config.toml
hidden_size = 192
hidden_act = "squared_relu"
parallel_block = false
init = "uniform"
beta1 = 0.95
Each number is 200 + 40 x the weight over the matrix's rms, rounded and kept within 0 to 999. Layers, rows and columns count from 0.

# down: layer 3 MLP down (transposed), 768x192, rms 0.486, rows 55-90, columns 0-95
# up: layer 3 MLP up, 768x192, rms 0.319, rows 56-91, columns 0-95
down55,225,192,216,246,241,186,138,170,199,172,184,113,170,195,137,247,182,246,208,155,177,211,208,239,167,204,242,165,240,155,198,214,252,202,164,196,163,232,163,190,230,153,219,205,211,222,194,253,208,244,168,224,219,190,153,201,157,156,147,217,217,198,190,216,224,220,312,306,203,140,154,196,226,251,234,190,173,223,164,209,206,176,254,155,154,257,146,158,93,152,193,194,169,198,124,264
up56,161,156,211,222,125,253,162,183,262,224,213,242,194,218,162,224,189,206,225,201,214,252,133,200,243,142,200,187,246,168,196,179,207,226,192,228,160,162,234,192,208,168,170,185,135,182,174,179,244,184,141,203,193,159,221,182,222,194,219,207,279,241,202,261,210,133,269,177,226,154,203,217,238,128,229,289,258,176,241,214,156,237,136,222,191,206,166,174,180,164,220,248,192,210,145,196
down56,210,189,184,150,277,145,287,219,191,182,157,247,164,137,201,208,254,172,175,154,157,237,166,214,192,189,231,183,224,164,234,251,205,139,198,255,186,207,217,168,198,222,197,156,176,170,283,177,208,228,219,173,209,207,222,235,212,157,161,228,160,164,225,203,164,169,220,188,237,172,189,201,234,289,223,152,234,236,221,173,203,142,205,158,163,167,147,146,261,181,230,240,215,172,225,185
up57,240,159,173,160,210,221,204,151,190,202,194,216,159,271,208,239,172,185,201,225,155,210,251,203,229,232,199,274,213,246,271,185,129,190,245,217,154,284,121,147,174,235,176,134,125,74,158,187,202,214,174,201,174,200,188,291,194,165,259,147,197,169,182,156,226,223,189,265,160,233,253,190,223,200,234,125,152,140,97,231,225,248,219,218,195,223,111,116,164,238,219,238,182,174,236,178
down57,100,189,193,194,139,189,189,235,259,256,212,155,207,177,227,182,256,192,173,208,214,199,171,257,224,188,217,218,256,206,164,237,169,162,194,221,159,214,172,193,246,212,212,209,126,208,170,230,163,281,213,172,206,204,199,190,249,231,209,225,173,193,231,171,208,205,241,245,207,183,185,161,138,262,130,241,179,202,210,171,246,205,161,229,168,201,216,137,123,273,240,191,212,179,179,204
up58,197,219,257,174,227,236,231,209,239,185,246,213,192,213,188,244,225,109,190,187,197,255,159,133,99,218,221,180,163,264,181,189,283,218,227,226,167,202,242,186,263,139,213,228,133,218,283,231,153,231,287,216,197,199,165,219,150,196,139,203,188,252,187,111,128,235,206,236,204,213,150,147,137,174,175,153,180,259,210,192,166,209,236,161,259,201,188,229,208,198,287,202,232,201,124,208
down58,134,273,188,181,221,239,190,206,193,152,209,173,239,204,131,171,120,203,171,228,189,140,183,236,164,180,261,166,147,241,210,144,180,215,150,237,162,127,221,238,205,210,214,178,240,132,127,213,162,194,180,247,221,200,233,243,223,147,204,210,187,171,206,217,317,250,171,200,207,301,154,232,182,228,270,231,285,154,133,210,175,220,233,154,168,190,195,235,172,238,175,205,188,242,267,189
up59,244,157,190,212,248,211,240,247,304,212,198,241,215,216,119,215,161,217,179,184,149,179,100,239,193,222,255,145,224,171,161,245,232,179,223,182,168,195,283,180,212,218,166,204,149,165,205,135,167,178,256,218,178,190,248,187,194,195,240,186,226,169,216,303,182,241,186,144,188,261,168,167,169,126,183,259,164,212,171,269,176,137,155,169,152,200,254,246,250,228,160,140,263,173,193,257
down59,201,156,232,235,228,198,130,253,200,287,199,209,209,178,216,158,259,194,183,259,248,160,115,224,168,314,250,290,186,213,134,169,202,226,269,185,212,251,214,244,150,237,254,226,217,226,157,207,229,268,183,180,183,100,224,157,214,171,220,163,255,283,207,235,158,158,218,205,181,190,191,204,195,220,182,225,209,245,158,201,183,227,268,164,256,131,162,241,169,206,226,173,181,209,278,175
up60,197,174,143,236,278,164,164,207,207,166,166,217,241,195,218,226,195,176,208,178,197,208,133,190,242,200,231,195,249,228,166,234,166,198,169,133,188,194,296,198,301,229,251,220,194,185,209,209,192,144,209,232,194,248,247,202,178,205,188,223,204,260,185,154,171,166,198,224,195,162,212,198,225,234,220,170,139,189,247,243,169,209,171,240,170,283,316,203,258,160,222,207,207,233,265,223
down60,253,226,176,244,196,160,228,199,181,182,206,186,250,170,188,191,241,195,228,193,209,243,184,91,184,146,208,150,237,159,224,242,193,275,242,206,236,237,195,234,255,161,249,202,176,211,188,221,201,186,216,248,263,275,147,148,224,240,193,113,198,133,176,167,175,197,220,201,180,202,147,187,148,162,194,164,185,164,186,131,233,188,199,229,222,272,183,169,239,123,240,222,203,227,181,175
up61,184,161,197,225,157,169,155,142,188,166,151,193,269,192,184,216,169,171,140,229,189,211,176,205,194,218,154,151,138,243,218,198,180,171,257,174,137,193,136,201,207,185,193,181,214,172,157,175,217,258,243,191,197,234,203,238,213,201,148,147,202,208,171,165,212,260,189,130,212,107,196,184,255,290,210,153,207,284,176,156,214,221,126,176,169,236,218,215,237,235,169,203,234,145,198,308
down61,216,189,222,197,247,175,194,204,195,196,187,167,218,192,267,187,232,172,203,152,129,218,248,120,220,202,206,164,164,181,144,231,114,167,174,220,237,192,167,189,197,230,199,188,227,239,242,231,167,259,187,230,128,231,114,175,191,171,227,253,207,238,225,282,202,223,194,193,268,264,162,190,211,255,171,149,235,188,219,263,210,118,138,223,101,207,229,135,223,197,202,184,179,195,182,251
up62,185,211,227,209,219,216,135,192,200,218,220,263,193,287,248,165,227,232,214,215,249,145,156,224,181,223,261,140,215,104,251,237,269,239,315,187,176,132,180,166,176,176,270,216,174,109,236,194,192,224,223,229,241,227,182,179,181,274,219,202,193,167,225,251,244,236,115,138,176,207,206,201,218,152,220,238,225,266,196,191,200,250,125,154,202,211,269,240,198,305,149,269,145,181,221,162
down62,215,188,148,180,116,223,155,254,265,190,218,176,242,139,180,176,220,224,190,195,262,223,158,202,201,145,164,174,219,194,152,228,146,228,228,211,216,127,222,183,263,286,287,215,213,224,253,299,144,185,146,175,215,252,256,122,189,206,229,225,160,164,129,156,264,216,238,201,174,281,192,182,168,170,187,181,334,157,190,188,227,160,175,228,238,176,217,208,226,197,284,192,211,112,221,259
up63,244,236,218,242,224,163,194,177,229,191,266,165,193,212,156,132,233,316,246,202,195,205,250,174,181,264,247,171,240,339,171,204,211,240,204,152,197,245,192,171,186,199,189,260,112,179,223,232,154,206,227,228,109,200,208,228,194,232,141,232,149,253,215,245,129,249,198,200,266,215,216,156,194,238,201,212,290,230,155,237,206,287,172,212,218,258,171,155,235,256,233,286,198,310,129,176
down63,228,238,190,208,239,220,211,180,224,206,202,155,262,172,185,148,225,187,93,228,167,186,209,203,227,162,172,229,240,221,172,219,156,209,133,171,141,206,182,188,198,211,180,205,134,155,266,185,155,298,176,183,215,252,229,124,138,133,247,216,147,125,173,206,159,236,203,222,217,212,134,238,198,210,200,198,163,111,215,198,247,152,201,178,201,284,173,164,215,333,131,184,165,79,171,254
up64,215,170,173,162,84,137,270,207,169,197,254,174,236,178,230,197,289,213,195,166,225,235,233,128,149,202,178,181,232,257,179,146,118,216,204,248,193,230,167,200,245,193,211,189,211,223,248,215,305,206,265,165,205,242,170,206,153,163,156,192,198,278,209,177,202,181,222,190,211,219,330,275,233,184,171,215,160,270,208,181,225,184,189,251,154,222,153,152,197,222,196,186,192,191,123,118
down64,215,250,223,212,237,147,154,143,234,226,208,178,189,232,202,228,221,155,142,191,225,197,222,245,88,327,233,254,197,176,162,156,221,153,164,175,260,244,139,211,110,177,186,160,235,175,197,185,153,219,107,131,210,116,233,181,242,213,179,242,210,202,230,144,151,117,218,154,230,243,214,253,226,209,195,243,198,237,203,263,182,248,197,259,291,205,220,169,177,204,202,177,203,152,200,120
up65,207,158,262,242,134,197,242,148,216,212,268,178,190,196,291,122,216,116,121,237,166,133,126,198,85,220,182,91,152,158,194,242,201,215,219,264,249,186,133,176,180,188,179,178,205,222,123,173,155,225,201,235,222,212,247,169,213,231,202,189,149,197,265,215,154,147,145,215,216,221,269,270,219,198,86,218,200,234,172,163,189,194,157,198,121,180,214,204,199,244,229,220,143,178,212,237
down65,174,193,230,257,196,342,230,233,254,156,212,216,174,188,194,181,181,198,251,256,153,235,208,206,141,104,235,201,208,175,194,229,165,212,241,191,217,177,204,214,148,232,235,190,238,241,173,223,241,148,222,193,155,225,198,228,212,170,251,212,221,200,194,203,204,248,123,151,232,206,199,168,167,311,205,169,185,224,225,174,195,140,180,215,169,229,251,230,136,227,177,105,235,196,212,268
up66,182,182,184,156,257,205,217,92,130,149,274,192,103,182,192,77,105,260,168,232,206,105,199,156,193,169,266,236,192,253,198,235,178,204,251,180,172,187,211,231,191,240,197,117,127,217,227,150,196,179,266,216,225,279,285,184,174,305,135,186,193,241,260,191,200,167,209,179,210,167,162,203,214,174,243,202,163,192,165,185,245,197,255,187,247,141,247,182,174,171,213,194,217,184,156,158
down66,226,236,182,248,175,154,211,245,256,251,204,210,243,177,175,229,222,175,265,175,217,219,174,256,194,197,272,207,217,190,182,212,226,187,221,129,225,221,168,151,275,215,179,198,268,341,205,166,160,131,186,146,201,186,225,163,156,191,228,289,194,205,207,246,226,181,281,177,224,99,232,195,140,253,252,299,127,260,247,252,252,197,223,145,223,177,228,235,188,208,169,230,297,204,149,234
up67,153,152,188,139,159,183,161,230,209,177,135,219,164,219,180,147,183,230,120,192,243,266,172,261,189,200,149,168,173,234,147,202,214,270,84,211,228,245,166,191,247,215,225,212,190,237,198,234,226,169,218,206,219,195,182,226,219,199,264,172,155,222,115,243,117,189,171,82,142,214,182,211,181,230,169,245,177,180,227,109,183,225,210,216,213,240,164,247,145,175,156,239,194,188,185,198
down67,266,230,273,142,198,237,228,131,209,150,204,243,138,184,172,209,269,146,221,175,223,261,190,149,220,178,192,271,164,242,214,248,223,170,140,171,182,211,195,106,247,235,257,262,148,160,256,292,253,206,210,204,182,252,151,182,156,192,229,180,169,264,266,214,204,234,175,142,144,215,189,204,234,202,149,196,190,169,242,192,219,196,247,213,137,157,159,192,179,221,216,248,191,209,135,200
up68,210,99,222,197,155,270,154,161,204,233,204,184,197,220,201,213,153,175,219,279,215,190,210,149,188,200,167,206,128,252,152,229,345,253,193,198,223,120,194,195,170,182,125,218,259,193,200,167,228,182,94,132,181,261,259,203,148,223,224,201,213,227,178,224,226,165,213,203,148,189,260,198,159,178,209,173,182,239,190,135,219,254,225,179,173,189,224,162,175,220,72,188,149,201,202,254
down68,222,223,209,218,228,187,265,231,183,128,139,147,205,187,191,234,222,193,144,272,176,243,159,190,200,160,194,136,181,202,186,178,251,273,238,174,171,131,246,178,172,212,285,174,181,157,193,173,177,264,134,211,271,180,216,230,178,152,206,223,202,156,165,202,263,202,210,255,213,215,81,151,140,173,262,237,207,186,202,273,162,143,188,218,240,196,297,225,239,227,203,166,233,146,184,127
up69,251,169,206,219,242,210,207,216,205,223,179,232,246,276,160,167,190,212,225,194,180,142,224,179,157,235,200,170,229,218,219,212,158,146,164,187,260,226,285,268,248,209,221,231,139,158,191,174,222,220,229,258,201,220,237,185,184,225,219,171,152,279,235,229,215,215,134,310,170,240,202,220,204,184,179,184,169,207,194,295,172,205,209,244,177,215,233,181,198,255,213,272,222,157,155,100
down69,216,249,247,188,190,221,201,128,209,245,185,182,237,182,181,174,199,211,144,234,104,211,235,239,151,172,216,201,234,258,157,257,182,238,207,178,218,202,266,242,193,161,209,154,199,178,211,213,219,252,216,226,222,155,194,233,246,142,160,277,182,227,227,199,224,172,200,242,213,263,205,220,237,200,182,195,258,209,199,237,118,196,231,199,225,193,174,210,227,260,155,211,203,233,169,179
up70,224,207,203,183,154,189,176,238,137,140,185,171,243,191,200,217,152,300,169,229,209,182,158,212,84,215,214,184,199,229,175,332,187,155,199,184,171,219,210,241,207,219,152,161,221,223,139,199,162,256,237,249,264,192,192,235,161,110,258,236,275,148,244,216,173,195,152,251,248,197,225,193,242,184,193,202,186,180,176,212,188,270,250,213,160,216,136,180,227,117,214,223,230,201,258,213
down70,197,125,211,212,183,175,234,179,245,244,208,229,141,158,185,196,222,112,172,169,144,300,251,178,202,182,165,231,265,228,188,165,205,245,226,206,173,151,284,175,150,204,208,181,281,240,194,179,155,163,215,213,212,271,222,144,148,220,212,271,204,249,168,281,156,207,202,203,240,228,175,152,192,208,244,171,240,204,278,167,219,197,250,241,182,173,156,189,183,187,192,143,133,263,218,252
up71,164,192,216,168,209,229,233,255,191,118,176,190,273,132,218,166,236,122,182,239,272,120,131,197,179,275,267,205,205,200,217,219,147,187,182,201,179,142,179,236,205,221,236,185,216,216,240,313,208,209,125,141,174,229,204,278,161,281,209,134,269,227,156,273,233,175,221,223,208,139,285,225,275,207,93,216,172,213,222,227,153,230,177,280,249,211,189,168,179,179,208,239,118,197,214,245
down71,223,216,138,224,215,138,231,159,156,181,208,177,213,234,184,151,152,233,231,238,178,213,215,103,211,236,66,133,253,146,186,159,178,205,168,203,155,178,142,228,166,248,202,179,203,226,204,201,167,162,192,229,223,132,172,190,199,210,146,171,165,255,170,179,182,113,170,162,191,180,162,267,204,166,167,111,215,198,137,223,169,123,242,236,143,180,147,130,277,222,170,182,256,163,151,208
up72,182,205,291,238,188,202,171,119,211,240,241,198,184,259,257,217,198,206,141,216,255,219,239,238,213,267,193,235,226,151,166,203,190,152,163,190,196,243,277,295,194,177,202,164,177,139,151,142,220,171,185,237,231,192,211,237,199,240,199,176,201,251,203,139,173,309,201,267,224,179,230,185,164,232,213,224,214,207,173,261,204,184,213,211,224,226,133,165,176,214,187,191,179,226,236,229
down72,204,245,188,206,263,188,167,252,200,175,191,178,222,238,190,206,158,190,187,251,208,207,292,221,190,144,253,160,137,196,209,242,147,169,216,296,214,214,212,267,217,175,288,213,206,226,252,209,287,260,174,200,211,217,164,179,186,216,240,241,201,230,227,197,165,240,149,151,156,262,193,269,170,228,156,212,222,159,246,217,242,188,137,221,123,162,229,177,166,247,183,234,176,212,259,207
up73,237,184,106,227,216,188,249,138,210,199,187,229,249,169,191,184,205,207,170,153,237,227,150,173,209,211,200,187,189,193,181,224,272,129,114,199,189,194,226,243,228,147,294,246,201,136,284,215,110,171,258,221,163,223,209,224,194,199,139,191,212,239,230,215,205,197,187,256,203,223,148,248,85,211,264,213,153,227,193,249,278,230,203,201,207,169,219,202,219,157,222,234,217,210,202,128
down73,180,214,272,179,239,226,177,207,218,212,160,224,195,251,187,174,257,200,226,126,142,218,274,222,181,219,225,157,100,241,201,218,193,205,191,168,257,177,222,188,218,236,188,242,179,145,204,173,170,202,262,177,207,275,262,174,275,180,188,216,173,203,237,200,223,224,307,226,155,189,209,237,250,192,161,181,236,209,144,204,208,197,214,276,154,231,249,234,215,222,265,200,201,237,218,209
up74,150,167,260,313,271,169,220,166,265,214,220,210,202,158,177,207,119,228,165,163,192,85,209,206,204,244,215,181,186,251,220,174,250,240,174,121,235,191,166,173,186,266,238,191,186,186,179,127,232,227,230,178,130,198,177,168,194,227,208,243,260,202,284,168,192,180,259,199,295,183,177,166,169,190,217,236,224,244,156,202,192,216,240,181,201,156,109,160,180,163,180,188,114,229,151,233
down74,208,173,245,223,161,197,172,186,148,247,203,211,241,179,174,200,265,202,166,179,140,190,238,124,128,134,289,216,212,228,183,162,170,206,203,235,132,200,138,263,167,182,124,180,258,290,218,195,111,195,154,256,255,136,233,185,217,247,163,319,210,232,259,166,220,181,256,239,216,193,164,221,132,208,228,172,160,207,233,232,241,238,201,222,152,267,242,170,196,213,180,189,228,195,210,219
up75,179,142,204,128,195,139,161,264,169,204,253,219,204,222,249,229,152,187,192,235,186,206,235,120,191,237,186,192,259,245,239,190,199,237,253,189,166,152,241,151,229,231,161,250,149,172,208,295,186,174,281,215,266,276,132,279,203,189,192,182,279,244,162,206,195,160,277,182,179,211,151,252,139,181,180,200,234,219,226,138,169,188,222,285,197,182,221,153,234,262,238,164,228,223,124,170
down75,196,208,211,225,202,203,175,225,248,165,227,188,208,247,207,228,212,176,161,344,185,255,168,165,213,222,267,168,228,278,155,193,158,112,239,189,194,149,228,138,257,265,177,279,221,238,210,129,218,162,192,190,229,272,318,181,182,241,204,198,182,167,175,237,281,187,244,181,172,156,285,228,134,198,187,245,168,267,196,208,161,193,231,164,227,141,204,192,240,236,170,187,236,224,161,213
up76,187,186,206,145,254,204,263,265,155,122,165,227,298,217,229,152,205,186,152,196,187,310,175,141,145,181,176,256,180,229,144,168,177,161,170,133,127,245,171,134,152,211,207,239,248,189,229,165,138,167,200,322,239,237,209,244,242,238,265,231,192,186,299,224,261,174,181,135,198,213,256,149,127,171,141,188,269,272,205,207,191,282,139,143,168,259,258,193,154,260,259,309,236,208,161,194
down76,185,193,157,152,222,184,157,171,191,224,230,122,133,135,250,232,210,191,190,183,194,167,189,223,187,231,246,216,204,193,202,209,233,233,180,156,160,232,168,239,207,209,226,187,154,212,206,252,200,243,194,209,225,216,204,205,149,194,209,219,90,235,172,111,224,186,170,223,197,181,171,182,292,215,166,136,194,182,176,212,191,235,213,236,224,218,251,291,219,215,232,204,182,209,202,159
up77,206,163,94,248,188,217,144,126,201,202,242,276,237,200,235,193,166,183,198,230,241,169,213,177,172,188,211,112,140,265,152,277,249,203,113,91,279,264,201,156,229,157,110,217,225,158,167,200,268,172,180,128,198,196,261,261,188,198,191,212,201,170,237,200,170,145,199,240,288,194,190,217,250,253,197,165,222,202,167,243,167,241,213,219,303,207,165,192,153,147,218,237,193,167,155,270
down77,146,157,173,230,226,126,171,262,184,199,171,197,177,168,181,194,237,242,181,175,181,222,238,159,165,150,282,137,269,208,167,209,275,179,204,122,260,181,184,191,182,161,166,189,222,198,210,218,204,220,188,140,158,149,245,247,176,185,202,214,235,143,228,214,183,135,229,188,222,221,158,181,228,223,176,212,205,189,255,145,249,185,126,241,124,148,133,225,173,225,151,222,128,190,204,264
up78,264,166,117,147,169,211,248,212,189,165,207,193,143,204,199,196,165,192,199,221,196,193,140,148,104,168,156,200,223,229,227,107,129,171,227,143,147,232,195,220,101,230,193,276,148,168,187,298,178,263,208,208,237,249,249,181,193,224,207,187,143,188,212,164,214,190,184,240,163,154,162,174,218,211,188,182,208,219,183,184,167,194,246,204,162,170,187,168,181,187,228,203,175,223,131,155
down78,177,189,238,211,220,259,209,222,210,200,199,173,221,192,168,243,193,193,187,206,145,197,152,239,144,181,194,147,163,198,156,207,201,253,327,191,187,191,166,223,182,241,248,120,214,192,188,187,182,198,270,267,166,153,248,142,142,209,180,193,195,179,151,214,249,212,205,217,220,231,168,234,158,236,221,190,95,232,251,184,266,147,182,141,240,123,190,180,233,150,222,149,254,206,191,212
up79,201,203,250,179,188,170,243,165,224,179,197,203,155,214,210,161,165,176,196,229,261,164,256,161,205,177,200,126,220,208,211,232,173,210,141,171,173,202,201,208,299,195,199,185,201,276,259,74,216,202,237,213,181,229,206,191,277,247,169,233,233,175,242,225,159,169,203,134,234,140,216,287,169,149,200,229,266,183,285,131,179,207,228,200,232,220,209,215,172,161,241,164,178,135,127,237
down79,254,221,144,211,223,161,177,261,181,187,204,208,198,238,203,214,212,187,188,174,273,213,218,223,227,199,106,216,243,126,156,150,194,229,234,205,192,210,60,191,197,189,178,233,140,107,225,253,226,226,173,230,256,232,130,241,197,194,296,192,190,138,189,201,213,210,100,168,224,221,192,191,175,175,234,197,132,214,219,234,156,196,228,168,138,192,178,115,200,216,174,188,206,195,223,228
up80,178,229,128,249,161,245,205,176,237,190,224,182,206,167,182,198,224,219,223,184,269,271,172,170,257,204,204,280,188,182,231,214,189,163,156,294,167,182,180,183,132,240,223,202,164,240,171,246,235,196,185,190,159,217,292,215,195,178,142,244,91,218,202,259,231,194,194,229,202,132,216,148,169,190,133,168,223,231,219,201,193,136,237,220,211,175,270,245,191,280,204,140,225,179,205,228
down80,155,204,165,191,192,281,208,176,199,155,292,213,159,231,179,125,219,228,208,160,274,183,177,134,176,142,155,241,171,219,176,136,188,189,200,223,171,175,201,263,210,190,56,180,174,196,191,231,213,177,164,137,186,212,177,190,174,194,154,131,236,238,219,172,242,192,170,152,234,200,188,174,203,207,216,204,220,187,155,157,244,142,105,208,167,216,180,225,189,217,187,259,182,214,231,194
up81,223,192,244,208,237,190,152,210,241,165,213,227,120,193,191,133,240,187,235,217,234,182,216,235,185,262,137,171,228,273,182,188,235,206,213,220,236,182,205,175,165,216,202,224,204,185,163,193,199,261,152,226,205,180,258,127,245,174,132,195,139,211,168,169,151,167,235,259,181,188,170,245,220,244,315,161,242,248,174,212,176,242,178,204,198,214,170,166,108,177,265,259,240,173,228,171
down81,177,183,271,248,169,216,249,238,201,154,180,205,227,193,141,216,252,247,201,139,193,265,210,189,160,152,231,190,170,184,220,198,159,230,159,171,191,177,186,168,252,262,262,203,222,171,200,223,210,210,225,159,264,241,188,177,167,208,264,196,255,252,197,250,193,195,152,206,290,256,192,231,199,187,243,233,223,184,287,198,160,204,190,161,228,324,199,125,218,216,197,135,162,191,140,230
up82,144,115,194,208,205,237,306,170,129,212,194,131,251,168,227,214,199,173,197,200,175,140,204,182,220,246,159,165,178,239,217,227,234,143,169,119,259,253,185,126,228,169,194,224,135,149,183,236,189,185,236,234,215,266,210,234,243,190,179,197,136,226,186,223,264,221,255,152,193,210,150,222,199,250,185,225,267,107,162,299,176,245,223,135,245,209,214,187,218,211,207,140,167,202,214,275
down82,268,203,183,212,218,138,233,183,252,190,165,230,250,144,229,240,168,124,174,235,224,260,178,280,241,216,237,139,157,153,195,208,190,237,200,251,229,122,163,215,181,257,243,150,261,185,168,197,189,205,156,275,120,218,178,165,173,225,212,205,235,164,202,206,203,238,180,213,200,181,151,203,202,222,207,193,234,215,279,179,149,269,166,210,231,195,223,167,211,153,167,208,231,165,157,174
up83,180,127,227,185,108,209,267,171,216,209,200,145,189,222,265,164,175,137,172,153,251,255,240,203,207,143,265,203,179,230,201,169,192,218,184,207,154,234,281,191,210,237,108,218,256,147,157,246,261,152,173,279,203,227,193,291,180,203,211,145,194,156,105,249,285,207,179,153,207,219,197,232,178,195,114,176,88,225,164,185,238,215,244,144,213,163,153,177,190,192,208,227,147,290,190,154
down83,248,250,232,148,185,277,177,127,244,157,193,242,185,234,206,133,236,172,185,264,103,187,228,269,262,218,155,217,232,202,196,187,279,168,175,259,194,188,248,202,187,245,204,150,196,190,165,177,294,210,154,191,173,254,208,229,242,145,170,221,255,118,225,237,234,231,233,204,204,194,146,236,196,172,141,104,205,199,187,184,257,181,223,230,206,119,179,183,163,251,213,180,248,130,138,164
up84,177,132,198,219,202,224,155,274,130,259,256,185,216,196,151,186,113,205,213,197,188,180,230,235,226,201,213,182,135,184,191,199,245,160,168,251,246,204,152,181,219,200,146,245,216,128,228,158,246,241,137,182,136,287,182,281,158,155,235,159,167,204,181,188,215,282,211,216,158,201,218,156,136,236,203,195,120,194,196,211,104,220,114,96,159,222,208,66,275,212,187,222,173,192,177,192
down84,240,126,202,265,276,187,195,251,190,216,195,133,199,174,206,219,149,201,191,193,193,232,262,216,187,171,275,210,185,140,215,222,222,180,160,200,247,166,238,232,210,220,230,225,242,201,180,246,230,217,200,186,201,228,186,166,245,107,251,199,199,201,204,102,208,330,225,241,146,192,143,205,86,148,247,206,171,214,189,184,117,208,168,115,165,149,238,94,278,191,174,215,181,213,173,188
up85,220,93,181,268,124,220,230,239,163,163,200,177,192,210,259,182,161,124,216,191,207,183,171,238,198,168,157,137,242,219,227,247,198,225,198,192,217,135,182,182,247,219,240,283,240,173,244,295,260,200,176,148,200,223,232,279,233,214,85,177,293,259,191,209,188,64,178,168,224,116,191,115,193,187,265,107,163,227,189,236,231,187,263,232,214,202,186,176,257,191,124,168,189,167,204,184
down85,164,174,233,215,216,214,162,208,184,144,164,190,232,183,142,224,245,196,135,170,205,191,123,181,141,245,200,236,290,220,212,179,244,228,178,96,206,212,144,258,260,187,295,147,197,248,190,193,208,214,132,190,221,127,204,251,198,142,294,262,211,226,223,195,267,206,269,162,282,194,234,261,306,249,192,181,224,223,110,102,232,176,225,219,180,230,174,245,154,148,211,153,197,230,248,281
up86,189,228,193,193,177,210,210,246,279,212,209,189,177,248,219,152,195,202,146,256,186,141,133,194,153,207,153,207,184,241,147,129,228,242,216,192,177,160,220,166,229,181,196,189,282,137,163,181,130,236,218,206,295,252,134,198,253,218,212,207,260,205,207,203,165,163,124,240,258,205,211,265,134,112,226,277,188,207,138,193,125,158,125,236,203,196,244,191,229,223,198,220,242,198,218,241
down86,144,246,203,150,220,179,167,178,227,187,212,190,221,171,222,267,203,244,136,242,161,143,211,226,218,140,215,201,179,217,131,160,113,204,252,240,284,147,104,218,205,227,168,202,257,166,153,236,187,224,216,200,252,192,227,225,246,239,184,288,207,196,242,142,267,161,217,253,205,201,157,205,134,161,225,154,178,238,195,144,204,198,223,140,229,184,167,216,163,200,233,222,231,238,144,207
up87,147,126,168,222,207,255,225,151,247,222,206,217,180,174,203,262,173,248,170,205,189,70,184,216,234,223,233,145,145,199,192,255,130,240,185,152,189,140,183,203,283,267,206,197,220,212,197,175,182,209,156,139,156,189,241,299,164,180,141,167,228,179,224,203,147,199,203,191,139,181,260,204,229,139,124,236,219,212,176,186,186,164,160,190,218,193,227,254,241,213,193,145,173,124,176,198
down87,190,231,172,189,218,131,196,217,171,238,249,195,200,210,157,222,223,188,192,164,158,237,161,201,183,172,219,208,183,144,186,201,232,193,202,182,240,207,182,258,216,267,133,178,261,238,209,158,175,257,199,134,228,231,105,175,183,254,178,189,214,187,102,217,270,160,185,153,184,206,134,177,297,248,252,205,175,177,170,209,138,237,242,187,243,200,224,219,251,170,184,212,209,249,188,189
up88,166,209,215,164,137,263,191,171,183,177,242,246,201,210,141,199,182,223,209,160,197,209,160,167,233,211,157,260,128,236,186,169,236,218,177,239,241,170,150,241,166,199,164,244,161,214,240,230,216,202,164,174,205,207,243,210,244,261,195,233,185,225,150,227,196,127,156,112,227,152,181,232,216,213,154,246,226,192,280,193,153,151,172,131,221,205,214,214,220,161,193,293,235,225,138,205
down88,170,125,137,186,218,237,245,225,147,162,192,186,214,192,202,188,193,147,67,202,172,206,225,212,157,208,173,169,247,178,234,237,238,165,203,231,196,98,187,210,223,197,212,214,225,251,176,167,185,210,159,195,220,231,96,226,153,199,209,195,205,165,236,185,210,174,216,201,180,200,240,196,156,206,193,168,150,294,186,220,193,252,188,216,160,213,158,117,212,178,183,219,219,105,214,169
up89,233,150,220,158,170,257,246,243,230,190,200,172,188,223,203,217,181,212,220,265,231,211,233,229,166,222,195,97,203,266,171,217,202,129,194,221,201,203,213,190,225,159,204,241,141,235,155,188,236,180,194,188,243,198,149,221,163,214,230,195,148,116,141,156,200,244,225,190,216,177,255,166,197,184,219,265,189,206,175,174,119,204,187,148,207,205,208,238,233,148,133,187,191,213,228,241
down89,209,205,251,179,280,272,216,247,171,184,235,173,223,102,118,257,157,177,157,212,285,290,196,175,187,249,221,212,168,181,150,202,206,211,163,208,220,215,197,150,211,212,160,191,222,172,193,54,243,220,159,163,173,275,140,188,209,203,237,171,172,225,202,203,190,164,209,212,173,244,190,210,158,223,234,222,256,174,202,204,202,172,208,205,158,153,135,244,192,231,230,214,200,190,216,195
up90,212,173,206,207,200,235,219,215,210,163,225,187,172,274,159,175,226,160,192,280,252,195,216,138,232,182,173,184,208,217,166,233,190,241,206,148,144,168,165,206,233,170,142,201,157,151,246,178,175,162,150,61,198,179,201,210,168,219,171,268,234,165,167,248,125,226,226,187,183,163,220,204,246,166,210,222,257,264,225,199,209,237,109,177,204,228,177,107,177,205,185,261,164,230,249,208
down90,164,204,216,232,216,215,216,150,162,190,200,192,220,243,206,173,234,212,191,209,223,144,210,204,239,210,227,233,206,169,128,245,136,134,154,218,236,200,224,164,203,226,271,217,167,196,188,216,296,137,165,222,200,82,232,221,220,205,210,187,252,242,122,168,194,154,205,143,162,185,99,142,175,216,141,211,159,178,148,294,230,150,143,163,193,227,216,204,200,252,183,221,248,238,150,182
up91,243,175,230,259,259,190,208,229,210,139,224,141,238,180,193,189,165,199,176,204,141,184,228,206,217,191,185,217,166,271,257,237,202,155,166,280,202,247,222,182,260,163,174,157,204,203,225,232,229,198,205,252,222,129,145,201,285,151,76,197,174,231,167,182,104,210,226,171,153,275,301,224,255,175,195,197,150,215,198,200,193,211,193,200,237,184,191,146,212,178,176,184,227,210,201,258